config.toml
n_layer = 12
d_model = 512
n_head = 4
n_kv_head = 4
head_dim = 128
d_mlp = 1024
vocab_size = 13038
activation = "geglu"
norm = "layernorm"
norm_place = "pre"
norm_eps = 1e-05
positions = "learned"
qk_norm = false
attn_scale = 0.0884
bias = "all"
tie_embeddings = true
parallel_block = false
init = "normal"
init_std_qkv = 0.0272
init_std_o = 0.00556
init_std_up = 0.0272
init_std_down = 0.00556
optimizer = "soap_variant"
lr = 0.00461
beta1 = 0.95
beta2 = 0.98
weight_decay = 0.089
lr_head = 0.00794
grad_clip = 0.5
warmup_steps = 200
schedule = "wsd"
decay_fraction = 0.676
decay_shape = "linear"
final_lr_fraction = 0.0
batch_tokens = 262144
seq_len = 512
doc_mask = true
train_tokens = 993200000
steps = 3789
dataset = "wikipedia_en"
Each number is 128 + 32 x the weight over its row's rms, rounded and kept within 0 to 255. Layers, rows and columns count from 0. Numbers have three digits each. The size before them is the row's rms in percent of the matrix's.

# layer 2 attention query, 512x512, rms 0.0839, rows 131-239, columns 384-511
090:128132151119114099078131141108138106156152155145149133158194119106181114132173139124121142125067067104170067125181136116158094107167171142120161159185118161114114104077162122156104149135100072161138151173123118177107172081108142087139141136081110088125075139135159147122189121107097139137140104106018078187110161106073174129079163136115152129141159150097097149206108105171112106098099
083:150116142086127172188134138185130018179111132116115135120125115132101161106103142210166183077161119171152127087119120137110135173110151169058155119129112132150121149111138156160146142088147178110109166074085092087136111072114091137077159142144109109126084107092182142114108175166118145106188146155081161135130096175124068102147126192125134155140128129132125108121159175129121152156128
090:148167104174062103121161084162109078163107190134159126147167077129180108108194119149097096115120150125107069132140116072177085160120099149184155122192118113164174169094044124113114100134180206130134084131133147145163122127144115142155123136050147129176184143121163099077151089104126136102103106116146120131108158109093106082153144154177094141139133113136116074138079184130079137081096
080:145158172129098129157124180116152155127182098090111102142148146112071158127077143120172144119112195134113135101195166133098065203120205108177183128153092158114076124093116148093108066105138153150122132163101159077077201148171128147164087126171146154103107143079160150112139143146170150178182138134160083131160123107122087133128124126154180138076178107122156115082085131185067078112134
097:091122070113144153144145139144112090181056130111069146098067103136105137156120118143179084108067168182150100131106088078104141079185109089097107159099105085124175136151112097158121166108185138176145142122210129183146092143110091065160146170115122162126090043145166079080157134096090143080137166100139111129078145148099068131114140105104156120190161102095129111121118146147189076076096
080:194075080082144162141153187156090154115116052157072123152174151124142152149097163095154100112111114154134117155129075071130128154125120111139143154141148084162152166153096133157137132189116117128158177087104153148175089129107140119119098129100152116142128166080089105154103153061131136118132123105126098115163112128082154098157071090120169138161131084053098111128129154142104168138176
083:125135161150064123135115074142142121152159152128131111166181079171132197061170132063062149122090064097098136104049179123142166126140137077062109145104180164095158114127144093104145108096146138146138128149149171084181093131097135101119143108117082137123074107055120138116107099102125121144138120106142071115096125123109153113167139148152131097111134122136050156123104090145040111121165
096:075105120159108114117144084140075134189121107155126140150129128140081165126127177134118112090140092141109118130080085134141109160078090140055109151111121108124185101144135124136120106134102131127159162148163097148140118150219092135168150204161123073146064147152129038153147156180108149118138110176183119095162141134091115095168061177159173079175133174083131145138139151159138175134124
084:117161127102130145095154138116082070148114147113037160117112104199151121106147105103105124101079153103112141154227169112211121089165108117148145173200107099157145175114099130095143093155183102088123095107119083181149158124127047024170121139110110151072122064180184097155114129136043126141110122090125166081126124090190156143111103071134106162179099086148095102159120145123089136083141
086:161124147154103134122095104124135118182153130178166097066086082111117136163113107122128055119104161090129110144179055118109092125036129093159134071166085149122113142135124113128130159107102121115091139148139131091109086172174081119136131116150160135143143115146183158116078053156105083089128127112123123150152100152091139162124106162094116049026146115107116181101113060167179129167110
087:104164181133125120062055132064132096121048100149131175177172097125108085104195103108148150117046064113130080143116192140178156143090154137064114145147130157113095205109144159144128110139149075094138101111175096062161134085127154158148109104151098066135174065128139128146101106112138130066173141141148156113121121123168130176126182075094172150106164156163072130134144123116119167143158
094:151082095083072138092151195134164108120080113093189111137107055094059141107130153134100097149188177134144128162154046140134093196068152097091122142121083159145128126132147113115135133122096111124124146100153155086159166104123116098158145178104184163106155126167112123091130090136115174100092147155165107161123108098171068123120120117096161133125124121076110161110142131129107119180089
094:090136094160091114164076122125066170115156162116123079123037107201130170127176141175137103109150145117149082112116161133125102095145135083161142171116149180155170063135080082157186149125111112121116080153091095148098140091130180158140133151172146114101105119127112166101129135142113152143108085133187140164173157122183223127125198074108129118094114172129196124056061068156111187142142
088:132159156150148165141138115072136131151166117048175140217175117147121153120172099078054164151120091173048135157114104137156132122132145138097155129192118109153122120084127106087132129149138155177091131128188078164147206074151143134111144129144158178174188129125129109075211128141126107130175187154131124148167107119090129097140108113138114084156108134149151166132165115131093078053124
081:142145125112187099117171127052194085107155187166172150118163088179126127050166105119183127086150118144177065113137093128147137113126134114146139140208149134160122125120141122188113144140112161145087119160168105113120164133118196161083131121075131106122179138119194161153181116159157146109141148125147077161175163109128135102137152129099122128141084170122077092211099131138119165084136
085:151169161134129136130141154102103071078084096127093144131087109045168096078157122144103150121135084187100125084173116165082185097148138119159132064161094136161136170125170151088118139109120152158135145172128095180203116123138076145117127098133164078184136175152093125166147129088178133084138153179104127117100059108057091082149068107165121107184160070112134143187099152139140097090147
090:113135131139090089138111132116144155111106101120130145149106148171144104145136154049156106178142197095167103095197134132120211125094138059129091146119131102126117139207105092073075101054136104132114126145122143140037167113128157135123118156173128169118134153072100158121172130147158071119146175117105155125115118154168178184151080126130097101092071152127100148104144119131171083115090
084:099156181173109168107124107069120133121193153114146199099120103107115076147118094151107121139074123131110128139115150131157084116151153097090127137125121140115108143062119110073053203110141119201131110166164098155141171132126129142136149112112132096116103162127062187076157141135145096130195159150135090133167105135083136123094163132124118132086179139127096195132169071103141107088100
088:146084192109095134120163108133068147108142164153105176095110116110100125119088146151062136121123092150088121105152117094170150127123144172165110073120060057121213124119103147149193185113198200071070164191068157111138119093091102124119115153117140148152120149127103118152079170116089106160072106105137112099050128069152146125140146177133108170111202080122130124149070183107142148170102
095:111132101111161194094111058090117150107143148118087163154162083185095146148176095134175167078156089163135133099142110121111163177143172109137135114097121112152142123178110098139160105115076180178093130071070145151143081159073106110174134121073160134115170106117133055166177123110161143129082105079156112130089148139125067126100133112138141149180156079140179078133083134144154183153133
095:138147091112108087179098180087170146148125077112117111135092101123118141149115116117151113092122186105088131114102127128087169108042165094106118109112091118149158112098135083159137150106117094109129157060083098135122116138148120145114080104160139123144105084148096124175108172123045099084085120163076182132023121114157141145111057111126122066164073117107173129129230148151123132119089
081:175166151141106124162192184137090143095163185122100140102183115142132100144158117149159168134149122186142110131113180145129121076121144115157124120162140092120088159117089148101128169170122132153114108130102181119118157223142131107152143099154081125153215116122125087128092094147142145129138102079178064136080117151156148092192122153140192153030155109144097099132175137102074097137179
091:162106099089106149105136163133137134103093096166139098136138102110122094180155111141150127138106109092091147172116098173133198146087163150186115179137144187089113074120143164106153115128088047128169136119117149095158120164169061133132128142084097054110144134157150098083123083155150167113135164149089149171114115089128165150104105105154128071131172128158104142101155123157133122144129
090:185166157111096178162111117111131144140086141146144167098161132189101112142113091095114142140091095110177095097181067118065094078121169150133119120145135115161108178122068157129145139142110100099131133150042089130136073147126135097136118132141102109075179091107102103071066134160146139081133093117124115148081160141106157142121027154138138137101110165130068086131143155119148149126171
090:123156081174093177120176089108122186145121129128179073151118091125130121126158152075129090121154220091164076109167117094133060136113067112159079170143124089114150079087087085132131093108093124165123147165172099128098143157161141085127184105157143168125080087131184122119138084143086119140148114196140118122119146124093126137107203115130076147125161135172118173101109122129099075148121
087:119114184108131149176111136129161087083114105137127130141069140216110062153082142111068138156141203091131167124125210121151121141116133090160146184144142122140074092152109145129069126148149096113140120085167122179143151128146187137156181115183078155109138070114150131128070140133045107146169103136159129144090167169162171159129121091110064131115145072147059148157116086115098123183127
083:124072168133121129175124151097116163152109142142137181057131145170062160151045134127146139181118201179124116084104136191108120126104099119107096099077131105102153113120160164123134153114189136139095101061123085085056077070181162130106138156194142133108179126079073155107109099205116101063132168159117125144142107209116140208120158104116063107132122177144142113099168076082078148135140
083:109115129139063072152123161164102133140114089133097150130121102140131177091154115161138094100152097166116143103132151073172112060109055120155094200120118101106114063159182087133118139143111138112161109145145181123143154164092073160135114150112098116122125099116162117151135113120176145163109159132157137125071119124126107132131115108141126197079090107146174139096147123152158074149132
091:087097135156144172191101120122153149169058108104106100108113101138179187120145135079095175127156160116153100117103034112124161131110107043073115141091132087150145061133129125121129064163134134105091124122138102173088185076148117169080126138169152154133185129095188152141102153135138143090148120139107166093098130145171131167125198113110081141122149166130157122167155033137159116148095
088:140092142160114142112114068162155103124149174166164114076111098079162054093095135101119117140096132120140100150149124133115203106108167067085131169201154129193156089163115149107095146073124106113137088110151117179131111144074052133127166167151092123162119126194098157093160133151098101115154116090124085081138167092062131089140100125171105078126122143121110106146120091111149148082109
081:162115130101155091104147131134111126107090161148120169153137096090163088128103086086187135172117115119129219141147128149158154169138134129152116109107162108075155133123089143174056111141134132163163113065146164181147132105074163141083154157154131073083160172163141114143148166146103143146131153166123107089158103136099050108118105179109140133165094116123152102182109149094066121060124
089:153129155141129152130090150090154150071097119180176154145165097164123131125156087152157132133116093103148140207138114116129090113114186104130129158123123127081144125175058108117124141200094069201097088133131154157174183114115080137135175117118101161140117113105132110099109118149176126152159104122086127072148147126164138186134167116101121079143109088117080114153132095133040174121117
096:092127114181134092120082143139124132164118156134142144053147121129123108151098159120073164137115179094135110134129081117160126114085083097146144192110121091135161078108102151075140129157106127132135159118177064082120175077137079141107138140149139104119070145103131166129143143160117103109134138180121132136160120065182131123120155082105084117148130143139152173090162102148100114073084
096:151125123078152083149120166096097138101077162142125091080151142136107132118144136127088139182128090188149154187138165138146168175169145097112174099128176153108113120117151127166092128129116100126144062111129138100094149131073157248085137079114150070118134171123137066110084124120180134053169140174107154102112100136179174145132151112090119124136077157107140157140120091140132131098110
090:141190119091144171119120143107092115090161123181103134140099103081090193150155146139152160072120095171075128119191050111126179110126109130116118116103110098107156134161084105131162131132136086194160180179109089129136093170189098137083099127120142126132119136109088135179061153130113138068189103143110100083107147115086174096130162150119159040124131150161147144121168139130148120062112
086:123112074146155176152117096102176131066101081151177150118096150157193166161116141117098140155136176122143124141153193130112144117138073119152151161167143121159060135120035104107098141066123115147120093115087036146129153147142109138131126113161158104120147072167119168121122093147108128106165072129124130093121153123154144201112124114101070186067133142183112170156173127171136123127148
083:132085109128130108152148170199156115106171096122154120193059131126145163147117168129136133156116137152102119146135114152165097128128196221112124130092127138121130140135166113168142139188142136087105149130095153231170147105171149162069150136050169182162112162111100127169089103135112102151134080152096142133151142134129130130188108127145118101142164107117109106097078105154122149156146
082:149115213152169177174134173130091167113154143159122175054092164093084144077135130157164157110162176147197166128087121156137148181119109123162149120094137104137173116085182072105158155099098091127085120118148083165132150142174132152090105106209135096133167202146119123159113126104167159128102178175139096118148123123137115085183171117194147127163190182121149098153172115118186167140163
086:107119176129115134162125110110130154189170183101159163124101096139106139115118102112092166097158207131126155130081115142082110185060168087186109121097096054159145107169140113108122155177120158152112098137141123100066165103109182117138085157141167111160161146071119121135067127190100117133118090100161148123151152132081113102147157094115102190078165118154156116145138169095135081163140
086:110115146080089147119161127135170145110178124128149139098131140198140131107070161151115143133180217108166168157178102187144161151115103154182139136078123114158141195107174121115161183151121137142088123093193158098128150097077173142137119139096151078068139162146117086136117107164068159170147093075148105134058140074222115031145119117148122173135114093157124077096127127079089125104137
091:174132104125090120139086133133145148085119102097147166166157123155102193066186176136184118164095085123145072137111146131055124163165139181191125199115097162150144159081101173141145119130109149175146092094096163172123111104099158089091115109109131151103102137055111129108122119146077125117107133137135134154115180132088122140138110116144130169125145100157092119155165068132110163116149
082:164114125090165066064179076165174161094068136168105117162181128123186112163121127092140190117141151120133111118181173110130110062165186135169110178152117184081093168143093125128108093105122101127193152121110128085155165106135152130146101159094075114066160111135123091159150127151143109074121121132104159129081166095043175201103151098158130100134184110133109138193126149092189158128121
084:085088137187169097129153109147084091105196141102131139107161093098046172093176124139100074072146135145115107159006085148122136181077110163165085145146167053115125075101126158100106111105125107108089136145127163134103145142072125110139155152132139107099064108130102150099165147071117113124121161141172152115128171140162074107135188145167131146088164130169156087096140097143135093173093
086:120178126113140103120176103150076173113087120088097174157092170153195183126110150172113099170091109096116116142170146147126118137141134190149113106141138155127109146096080094140146144124113156106152177140063166157150156122121175105139146099071179165040157093123129128086117141140199094180115107167122085204189166144125162140139106207112146124170165170165139117142103064159124222166165
081:166119177143092112155118119126122174160189124146143069139146179116127075099159141173152126158077119111134137105064152178166141080201112116109089164147149204114031088139135116111115088165166095098104110155085083129179126120120086105162117140161124120148125094136173123092109102082106105124216138084094110122126088122070133162119104131122176154119225199134198180208137103141146100113069
089:124144130114119151054099145128131099125046142163211093150111157103119144150167145122137126060090095168132115093121090141125180113146117098140078090097046164092091122140097139114073118130110106174117131156132136125188089136122131171147161127077048136154080133085105114185133139110100103150119175158122088104179115089066119130154074145114145135197048129101110165139129183110110093170129
094:126079076145165174052092097131143132156167105139168181146170091089192129151135113111115151083137118155117161111079101124133110142120163176100136140125162129113149096139125136136128146148111140167109161101162117138107137091167099152133191152110164138155144133117181150099159100201158137130173101111146121098168116166113175129096148157109074167206118160169175163131159128084068077104140
097:123091123137196102184091151060138123125122139155126119153134175126077144121056126185083098193146103154132136113119089079156124124086135083155125108151052201204122136137152121103146131079162111112111135136135071131112162132212091162140117148183148163121198109120094181125145112137119151144093199116131170137181118176181079177151120091117152104121139081114104125175140060129171096183100
094:076147148189119198116192148158105136159175174167157116093132119140116144115185105096110106088169125140058121134093137153121129156094147162114114100132165114150217128153174185143179128115089193109101144115032178142070130152097095112178078108140142178154170138078119098146134110057160111071153172124151120118132160155101151139140088163147107121152167048149170134095138173150180058130148
084:141107118122120089093105143109099139195123171148125064091222126108096084140103124140094088124121228093191109134150036095170127152143124138213148151118098095120141085213124120072127188142145064109133122144128191133141085170137139142184149177107185144129133129156123138120160086088131151159162109128104100179149148123184166084132124121095115108143153108140144052114113101136111113142106
093:120178151084201113115149159114062125098058169150112113108175135030186150124135127114152096072087078107110145132120094148135167085096157134091121157074104124062161115198224141098131123170146102111148109145114124121162107129133123198086132082127140106134150125130124124127086204123130130079135150145157150151171098152178172082156107163156135135182140118144127109064139138061135157097127
089:077124130132137159094090159179067124089125115084146141124138151128134124166094121129134103115133114167080171117145034132163106120048132161139106116142119105081176123115184085172091144146146133139095122170187100139117113138163117169164077062140121115098171119077101104169131132084117131116124137186147145118150084075182149093139147185135140125177071126143162180111138158153099171138177
084:097080115218151147157112137145117188197196149126143172149076150120153150098135137177114121096117148106112132089076130104109115185193100168132150144098101125108135057109135149091108134202107093131132163091051144063120145117136091156129184136106140116159128101103094158143122073103168091192116103117136163152170219114138167116161062090171155166171132126096161119081117123130156102102137
086:114129157118106131148127024181145107090163179142126072129151161079155124107166165144085082201158150140115120135153103102190116153124143120131131089195098181103115080123147138130162116145107064105153115126146079111134097146121036132159161082084141141173116148069130167152054153110119140113096085095129110101171152108102155139143143123137107148129068141112169185128103142149103190158086
083:181138088067145176158147038146072083133106139147062152121083093090105111170161153145131170150129128112096111136062157166113114111092111117170113058151074173122147143188146156124098089104188147103120162136084179077140157157094107150133089130158118115124117133177121125156157122113085168114138133176107145134130154101065099115128058127156177104085200126137141116197203187179142104101085
089:125156062175077114110123137086164161119197130082125089131158184167118121090132125157117127155113161186147154138122094104143126122145145091176166099136141144137111094133093088177167091092080177161123085159139125104145170086170128077131145191095146138090098181126127102142149100127099128128134112124123111140148105079139167107147140141128130127064110163118131099151125120175112114104146
086:111083133072090157153150157172193165158090106111137143160147131162103132121099121137131110228108126131118103090255117091139090144106145151100164179133132161103129136124076140091141128108173074142181094150188098138168104125152165112128134125139178139163149185134137152157153156086086143194092168130115133125112092155123112143148149114147112119092103064116120178131108091186144160170181
090:101154155151083163132116163130119128136112085159104099186203155099151123171106121112133111138106174152121130093121096141128146067135106151101089113200100096119096093202156119110082116133095049156156147127190074142113135082118125164120143154133111140102079135125175173159165109131140110153164124148123109117135143149152192098178130127094084084132125150096126140103139162157052100087069
088:148137157141180179125120135127176178130127074098153154112090115129129152098124122122147144116130164178162142093136144121123078127138152142095135103088093130138081159048073101095143113100111170152120095162094077085122139089140177119149147137110164182125183090071138142141081172123157113107116137146117129123142110169166189157133177166155152110082167105134146118136106147134133128119122
089:137138103094138189125150091136124131167066181176108102139064099150103106124135124140125141149117189151082154112194133113119107122127180115095103081100126147103085088124077165097116117183122110127124157080088073127115121140157150143137144175147098147177121159138153135129153120168063121137133097104114146104167162157058112165143131115089121119138192114076137168127194049137105121135084
091:127167103122193140099153172143092128075088126167122172151076087151171127095129148183175123103142131120172065125088123110105146151145149090119136153087115153156108184098152143171169156114163076131133129121103164133109120038152172140134149119142142126103171106133110138177125175091143161141146157107155173136172117119117176126155099150133148149131110113126115100153106096145174137116123
080:148137115153025177095111132157127127115147144095106142142145117169110107123142182151166138125149134133110105148101165149104083149125093084164125166130128120155122122192099160142161125146101077143137174123137192108113106166156175110116115120158120151120109117149115069135135152120171119108135131120104144151187102154118155110082152145144178105106152089166115104128121151204086128100156
086:169128143112124126109120183140140117106086132171138145143142137160140141114161164136114152137089112114179113143219160151136106150150148110152191186123131169073131158139128178169125155111127113140121125118143169111116151135139169168075141121117140142130111164084148164153130122160091145131135095109117125184130083148159139124139150101117156112104131119178067166185129141144117145091160
094:172182120096080126157095078128147141118088137135103085128095152112103161129099097175115145151097109126145142153089147115088143134104192095114160186147075189099112111107140105071113146080164118180151125151073094118080141175140159146115140162163107136109157163149098170140103193124178114119177146187115125110113102178107125114144110100115085133121123100113156134095078071125161094113102
089:172125133152110097195095122156169176110103112113115120109092141103144154146165185172121119104116175180136116052148137108160127064156147128163083140106143162110094145142177122100080166103126101159128150137224086188076117152161134141118143127130115122094109180134169117097128127125160102152129152097149128105083130182177143187143133079094168149135119192109097165127128085133084036088122
085:173059110108129149226133109167147093072077048112150164115088093189103146122150151152167142150156162124056140128238098111129184109117205142112112114120142141111057173173134091027150097137149093138128186103111069126163129157139128166128108131121113140196129093105130111132135082104094092117164106161143119102170139110091138143138128105103150120069126174166137141095105096138152122137118
089:123121096116129168130140168117105136117143161161118111113179105122132131077145119139164101182099146108141146118113157128136159131137123145164177139108145153122124087128103169103159140105133116162089114110121130082100191064131150133119180199130152145147210071144168203185093070153120092108078119117173088207167140145125103163165181122093131119143143146109109113148127044124117178200166
090:190164191107124161061159127106146168141135136120125107096102097111124084158090044102100134098093119128071162137147080116117177039091170134092105059136145172114117150114178125105131141142091070161110089136153143178180133144164129098160090109143139132172138158110166132131189127127079176093141135083158168050101132128109105133156159212112059123169139138077087161144128124099184150153074
093:100080100106131146071127108125142156118120117145126150133107170197176104126091116098103118166107126102146082155119116162131115113115165140102179129130158136141066141154075133107100155146133129175133068141106188170103155114179156067135143148107135082071123068137186216140176091168092066135157162111133085160115104072107120129125203126105218119142166123113080128099123111107097084130147
091:137123173110146119097156181123177133146193100147073117083113129127121125165106163178124135190084206146087168135170129105126091111133113118112167179141120156163161136104161137107138131161139080080152107079179088065120129178182075141189122159175111152082129086144080173141165119163119154115129134114141132085127105170108122176179161088124143153096127114157117134062158172142082089118083
090:131100168093140096085076108151133106056120052122114153102144113135192141097100082078083118139139180119053089096155081112119122109149110160098092091095083119190170121104171141133096126162074160152133106133119108110165102145168079114145173129111154184099118165150152147146109112154110148102050099116103059126135124104122061109071128120147157174163085178097118140197096141114127165068107
094:179087123145151165105103123131125109120142140176135161207089107090050170091082136129157179110066191093113136100128130134138111158081092168139083119128155123061119114196135140091092125186151152101108154101173137147174115120106139094130101105141069146120135108151138142083171146095127149172135117160126097156143082130137134183089128124130097100131132131161165124129105166124080144149127
084:126144129127080104077103139133164146133134156117094062158134177105132101081163138112120114127080161135123082185176098137165077088122075166219102156163122190089128108172111142138159139135157085117148107156214086149092143124093172100125141118101138159092108099096148160131127075102147095111142096115134135188150167145118120096120123136121145126104108163095126145133140060103106182141149
082:150100083156104113121171155164153126185186160074105112100101103167082199152092169098132061152137173161146148131134153150080137150084084137178112142108149161164171145112065086123145131079079182103161120129101122150116172095171114068095105118157176195124184141142171133131170131112145130108105160127148141145082067191152135148124053128162099106134075125156144133106167108129135107187142
092:172134132057123168123152140148110111144186172140147122093184111131110159132068130151182144124092115102123166134118140140100207141079202145179138097134138188183113118085120138108178093074132192104144138140147216172217151155102170169204170143180129139157134114157118158103106143128124171134124073097113093117092164107128180175122105191194105168133118113181145095062075192122138148129104
085:168124197191106178165155150138137169084164097128113119145136145153131165165177189149145133110197145104116119146095102193125079164130154176174116170145186122084126115131187130105166137162104134113165104132115103114111126089091198127042108113156116185151114172085144140132073134087164096133160137103139108098189176129190146133191131138196131158151117117098142134164093106155165129069161
096:113125137197088126093110093137144126205162158201182131116187163191142121151203145130139078150062099148115085118099193196141077167154117148106161154146144082201169119162084185101156155147106169163160061170134122144135134094080104106118195169095119110122105096114177079107094106153083142179116142055130112139186154121092113106107141135156179115174112141124077106104107128130101176075132
089:095173136108139187151126110066163095113100142106095171156198164114129113147128125126130102145117196128092102133149143114112122183185123138112169224124115126080065105179143129106154122168165178198100088115143148174086121118077107102155188137076127135157136115144161134132153139119171133134071088127134155106139139093187083087161184106141144103169132111168064110135135169107117138170127
087:087110188094142081100157156138114181110166125067129144090156133098158140091183135125120140113145109114156169107105137144103203123162133176108122155106126092188102107102103084181146091118098196109096173162130109065106140151064110156131082125126180133132113180128167157124077155095202153129107075143124181110086140157141169127100132120118096149146160120140126104099159130082130163153127
087:123114108135171138095158076127154131099142103139149182137118115121112118173125089009147124152114148086129080183163090137083136096184121174139135094117125092142109139178113129176135104150149096175128146127133112099171146113080153081063128135073138093134086122141101107150171142119094130114129137106113117117100133130178144056130191092123141181116153138103123130152116152076103107131163
089:162182108108134111145100127127111094109135147151116105185183150162122150129150129144171134111102131115203151166092140153124153088079093141112123154127142161188082149152135157110132127125118084130192132122133099096107098138172110131175106046154109163110179110076125080122098169114142111118152105114150136135158085145063134127129123109110144059118140125156124143109237097146079203101107
086:126143106086195139082129128157075140087182087114169151096087065063133111099136101103137138136158114138159153135130147147127170088096167158099096127100143126081176164104182146111128130129108122146133153135105169088133137140126146113123119134158136166153105146034113129119119140142106138144120143107092142133176129090129117181132039139093152134191098145158142171185111132097060126184095
087:182121146177091090141132130094142113168158186129102146165169142172163102116191165157115152159140078095142091138151216129173086173144088078135098135080179172123133114103131179092118120144192178076100107091043134189123121171153151113118209095196136095121144081119090183142156132107155060117206127107115140118091110090082179114139141128100118093175137079120090090105095127085065211105106
093:162140122123066079107155122065095112116127162145175111142120110163128192143188124131172133192161165129177117146053190154115085163098098068152126154084110146147147088100090137168177111129153113080190141097173135047068126090116144115144137074090127135114173076122147147118170118199138132068139128135170128143181109156106154121101138118082128160119121145106139093094173120133132070120117
094:103169120125135134073123107074098090133150081151100114137136106066070117145114128169118105088105049119125099175181108095080094110116108097155134119176115139087149109135109157100114131165130052164171169178099158136124094108175144067168103173165098099120096141120138102154117125106105088127137111125083099100113105155121125123076109137088137076108126066135141169084140142108125095120153
086:136128103146068176122146124185111167150145129153161088207128106092193166134171185134156082118078122126139113101143091146123109113105139108137092094055135153118102130187105155119170100103099114117135126182094140132154188155141156159134140147103104123130218135125102056129132161095115096161115139122173145126164157099085087140150104150156156099096095127124081124134142080171139173062110
085:073124101149125146038157163112132185105101130131179158167095145152168169135142144176148146134115122119153110158134068152126200077242139116111128145103136136114131094162131141126181171171140075135125149174144183140130112113131117157144103076059150110090096097134175123160129107117100184169102131113139119078134143053108183071104124126131181111178105159154146115145138178142185133116150
079:231129109133148134080100099098149114088145099176100117196191128123105093116138134124136179162116156147103148078128156109109084088035169154185137183100101138100072130129156089096144126151141189068138145090092137042129171096121090146144114109116137147107116111151116101027133076172154118089158129095126102162173135134132150119120101114117112131148156089108132108094115173165124140100094
088:136179145133124110167104150171131077140099080129061193113094123224140134173046105101150183150190168080071150117182179107120153137132198124093138132156087072149081255125132100156112131097158095155117142110106142048154150117117151132136088138137126134106176190094102099121176145154098126114126141151132133163124130124101141126163123125100141112149117133157086126136096167123148164096197
100:154170169104149081065143144085185137124141112165127138126182093148125096065126064161146136152092072121143115134112117131147193087134116108185157169113143132086133207107103134154064119112143096131122120123101151178137136137160126080128139122132119103156124123125110109106121119135124120086118110093120117120167110142062108154133107148153119154141077137133163153144093115109100152160157
084:127113108091147152158127169194113163147183116098115128154169119136095143144093093108201141141139106107156093134168148102092117098165062167152122043091137184156149155071118063116144142087130157145151085105116219117168131144111140075145100136143158176091138117156096172144130155152144156150099157150160114171072142096149160183092144140139121138127144087131131110106137131121099101146149
091:121154061169107089108167134122125168148101120097145154143147143164119159121188133097122177156194087169135119125067136109147157133173124118103162098119163140123068126153127169085124112125124115130116161118123152122086164101112197172111132141165109115128087143098099139131149124081125113094186098138152131112134081200178169098135113119163199161227125184106173178090095086157117116125141
091:145132139093087192140103068125196113114191112121138191115130077171155137127102080103129105126116121094103137134097163135127207185110152111183116174147131131128160175104088074104133173100169140106116115097117124136148146155135124123173127095115143121131127112112140134109147091135136145162130086167104088119166119100055094169164100140155161125167062169177128096108119158113155081124105
082:083147129092067088136126187146095132138129155141119079139197122102154172140120122071128187150119075147157128149110164154191095099115121131183102140102109095093141163187136151112136111136182171175168131105140135174148127175165132182143123096183155120131172099170110135150116152135172156124164139109120153120172137079165175097191108126114104073158188143144059131142074101163211161124168
099:086149103194144139213151174138140200114112106088148163171123110151132179051135163185158154111170170126115099121123130162137119101119111102131064121127148129164136132067105127159107118117109050110079139141144127086100148117084130192132122159105152133041162131079104154151116146130135168161078142154174124188064169132213129155168144082120104175125102165168079136084123131177133139126146
079:176130120090094149143141141147133174046079157155163116122121102125164121172109086111121188187104150090190109151122193181147096137103128121143130080107140147187169119093129149123105120146119121167173095126077187173056130154138189179145183127154151110112168116062137184103084107119109104085099083130151109157157077157100097160122154116121147154102077146136082133163086113127146097147167
085:079134078162128111171120084136118143187149152105108192128137138148180173143089178172167166121136164133178115170119145115123169083125141133170113122130167106120149189153091128145148153143155140094119078087094121123098152156113098158181137114137128127155175112140143083088074111127149154136053186134174184156109164135255101102129136135161125120180077090157157173103201192108200134178174
087:143119111149129115128152140124167105193095133161159159148128127121116073121136133091234160141155118118135142090158163079169078162134146174149108132191128144140152154139089110140119119129161101078136080118161145047106156124132148105138166098117125099083144108146140141142162119143151158148119153112172097179119148189138147100147170186135126107064115113078097152133159162113130162140124
087:175163104113155143061135150140130097118147161182112131144101111136114170092150076177137109157107128132101147090182157165097111165067117105105143106144134141047130132169061139167124113157181122139146174069121112171125089107114157126152166143185100129183105069093144130171134112122172141155203163120135126163139095159094141146124099125091116127100073116096128161135110108163110068142126
091:114126132083165124181126124177101125125115170108149134153132111174132124101091156116159188143180180122151066151073182149065168114069128074133127103121102182108187140141138149142148126138125163105141134102102176129102150135177149119120117153199150087148168123138052133143129147136107161159093158088144162184096168206138149195146138131172128125170101109111124107130091139141148144128130
085:098095126068044112151077179123132119100116146078186149089157129171168139062132176123209101163127148132127143134184111117112139151128098081125099187128115110196105123156155139109157126191122131155114112107069117066100167084132118147152127119108151154113118145101158151109142141116092121104098103180202134128195107147194140140164097111101164113140101144097115079044169125140114143137172
092:085142125159107133104106120115100125109123105109156087168113126115120096115204185078117096127091116111143066091106127148091113071129108096182083135166146163117153103108095100102089114087119035124156177167145127161087111126112200149133153112113173123127056154106193160111148091072121077105135110178132131151194122163085120065139126155122155105141094131142127159171117145137145038072171
083:111150164101150137095132106124115094154105109089146131132158107112127122132097147105124144161112099166132164165141191116110117088043137108124112106196087143120117109140081115121149116152127166134133171145138142127128138094162127060193137168137146134086147160148129148102124114121088121117135125128162118175152138190098152166083156137154147141108118138121108150122105167135169172141127
098:109162129138194146149092162126141103116150129098146115114206185143103178131119136178109144147128076135100173112165130081125134163111142116137171132163198144145202168138108143116104163166169162154083150153190064189147132158134085167124128204159126133166111125216095107108105159140151153104166098153104156123102173138126154129121086172127136135170119150087189128088121148161180151060117
089:117040126070076052091137129128155123129163095180126147102167103176117107130140128101128074141130089107170092153115111162120136132094142151110163125167130125165131102170119111138145117104163133076120144114126149093145112134128145127093149047109121126095158199121116045101126157129095101131147107109164129121178116135164156122151165154082180090201122172115109106074119090126099165069120
089:141182130174191156102137110098168154127108054102090180099047075122123098181140118138162140131131169173155116050119122230134109066109094117200109153160087130146143103125068121121117166200127171157155106136146072137097158124129125114168135147142136112145153058143146156142132119111116107144143158104101113139182128114131128145106119151171150095116142124111161166122124185156243073075104
088:148119161145117130135065125124078197104162125156114086057119192129130139102133076145100090181107080139088098128178128131144147078105101169131080107126097133134175128114108112154196137099074100105158105156088102144113122118114100114107150148152147166108108186106100114120073171139103141144088076082089159180166113157168123122104109138106119141137154136123124084152145081160179181106138
083:106125098108109039144056094179065133098146083126129114145154176137156183141163165120050093171139124086104126104151128153092146194132108066145165095134132150142219119107113201116151108155134140142098126158173112195090110148127113111110161122099138181160056170121126116111076129190105148138090100091120126156144112082168139106098121110143165118158046150113152148163112145138073140098099
080:143142168162138096075150120093094109174149132112130091155097161062202085113192143071132124127113144141125164156054189159158109105180130150153115123120158148132125124118062085150161077091100125119122142189174081153117182142115146143153162121092156125121144111177105155130109109081170108137133162133145175156170148102146146100163098150149116133107134114153082157083143076132128136055108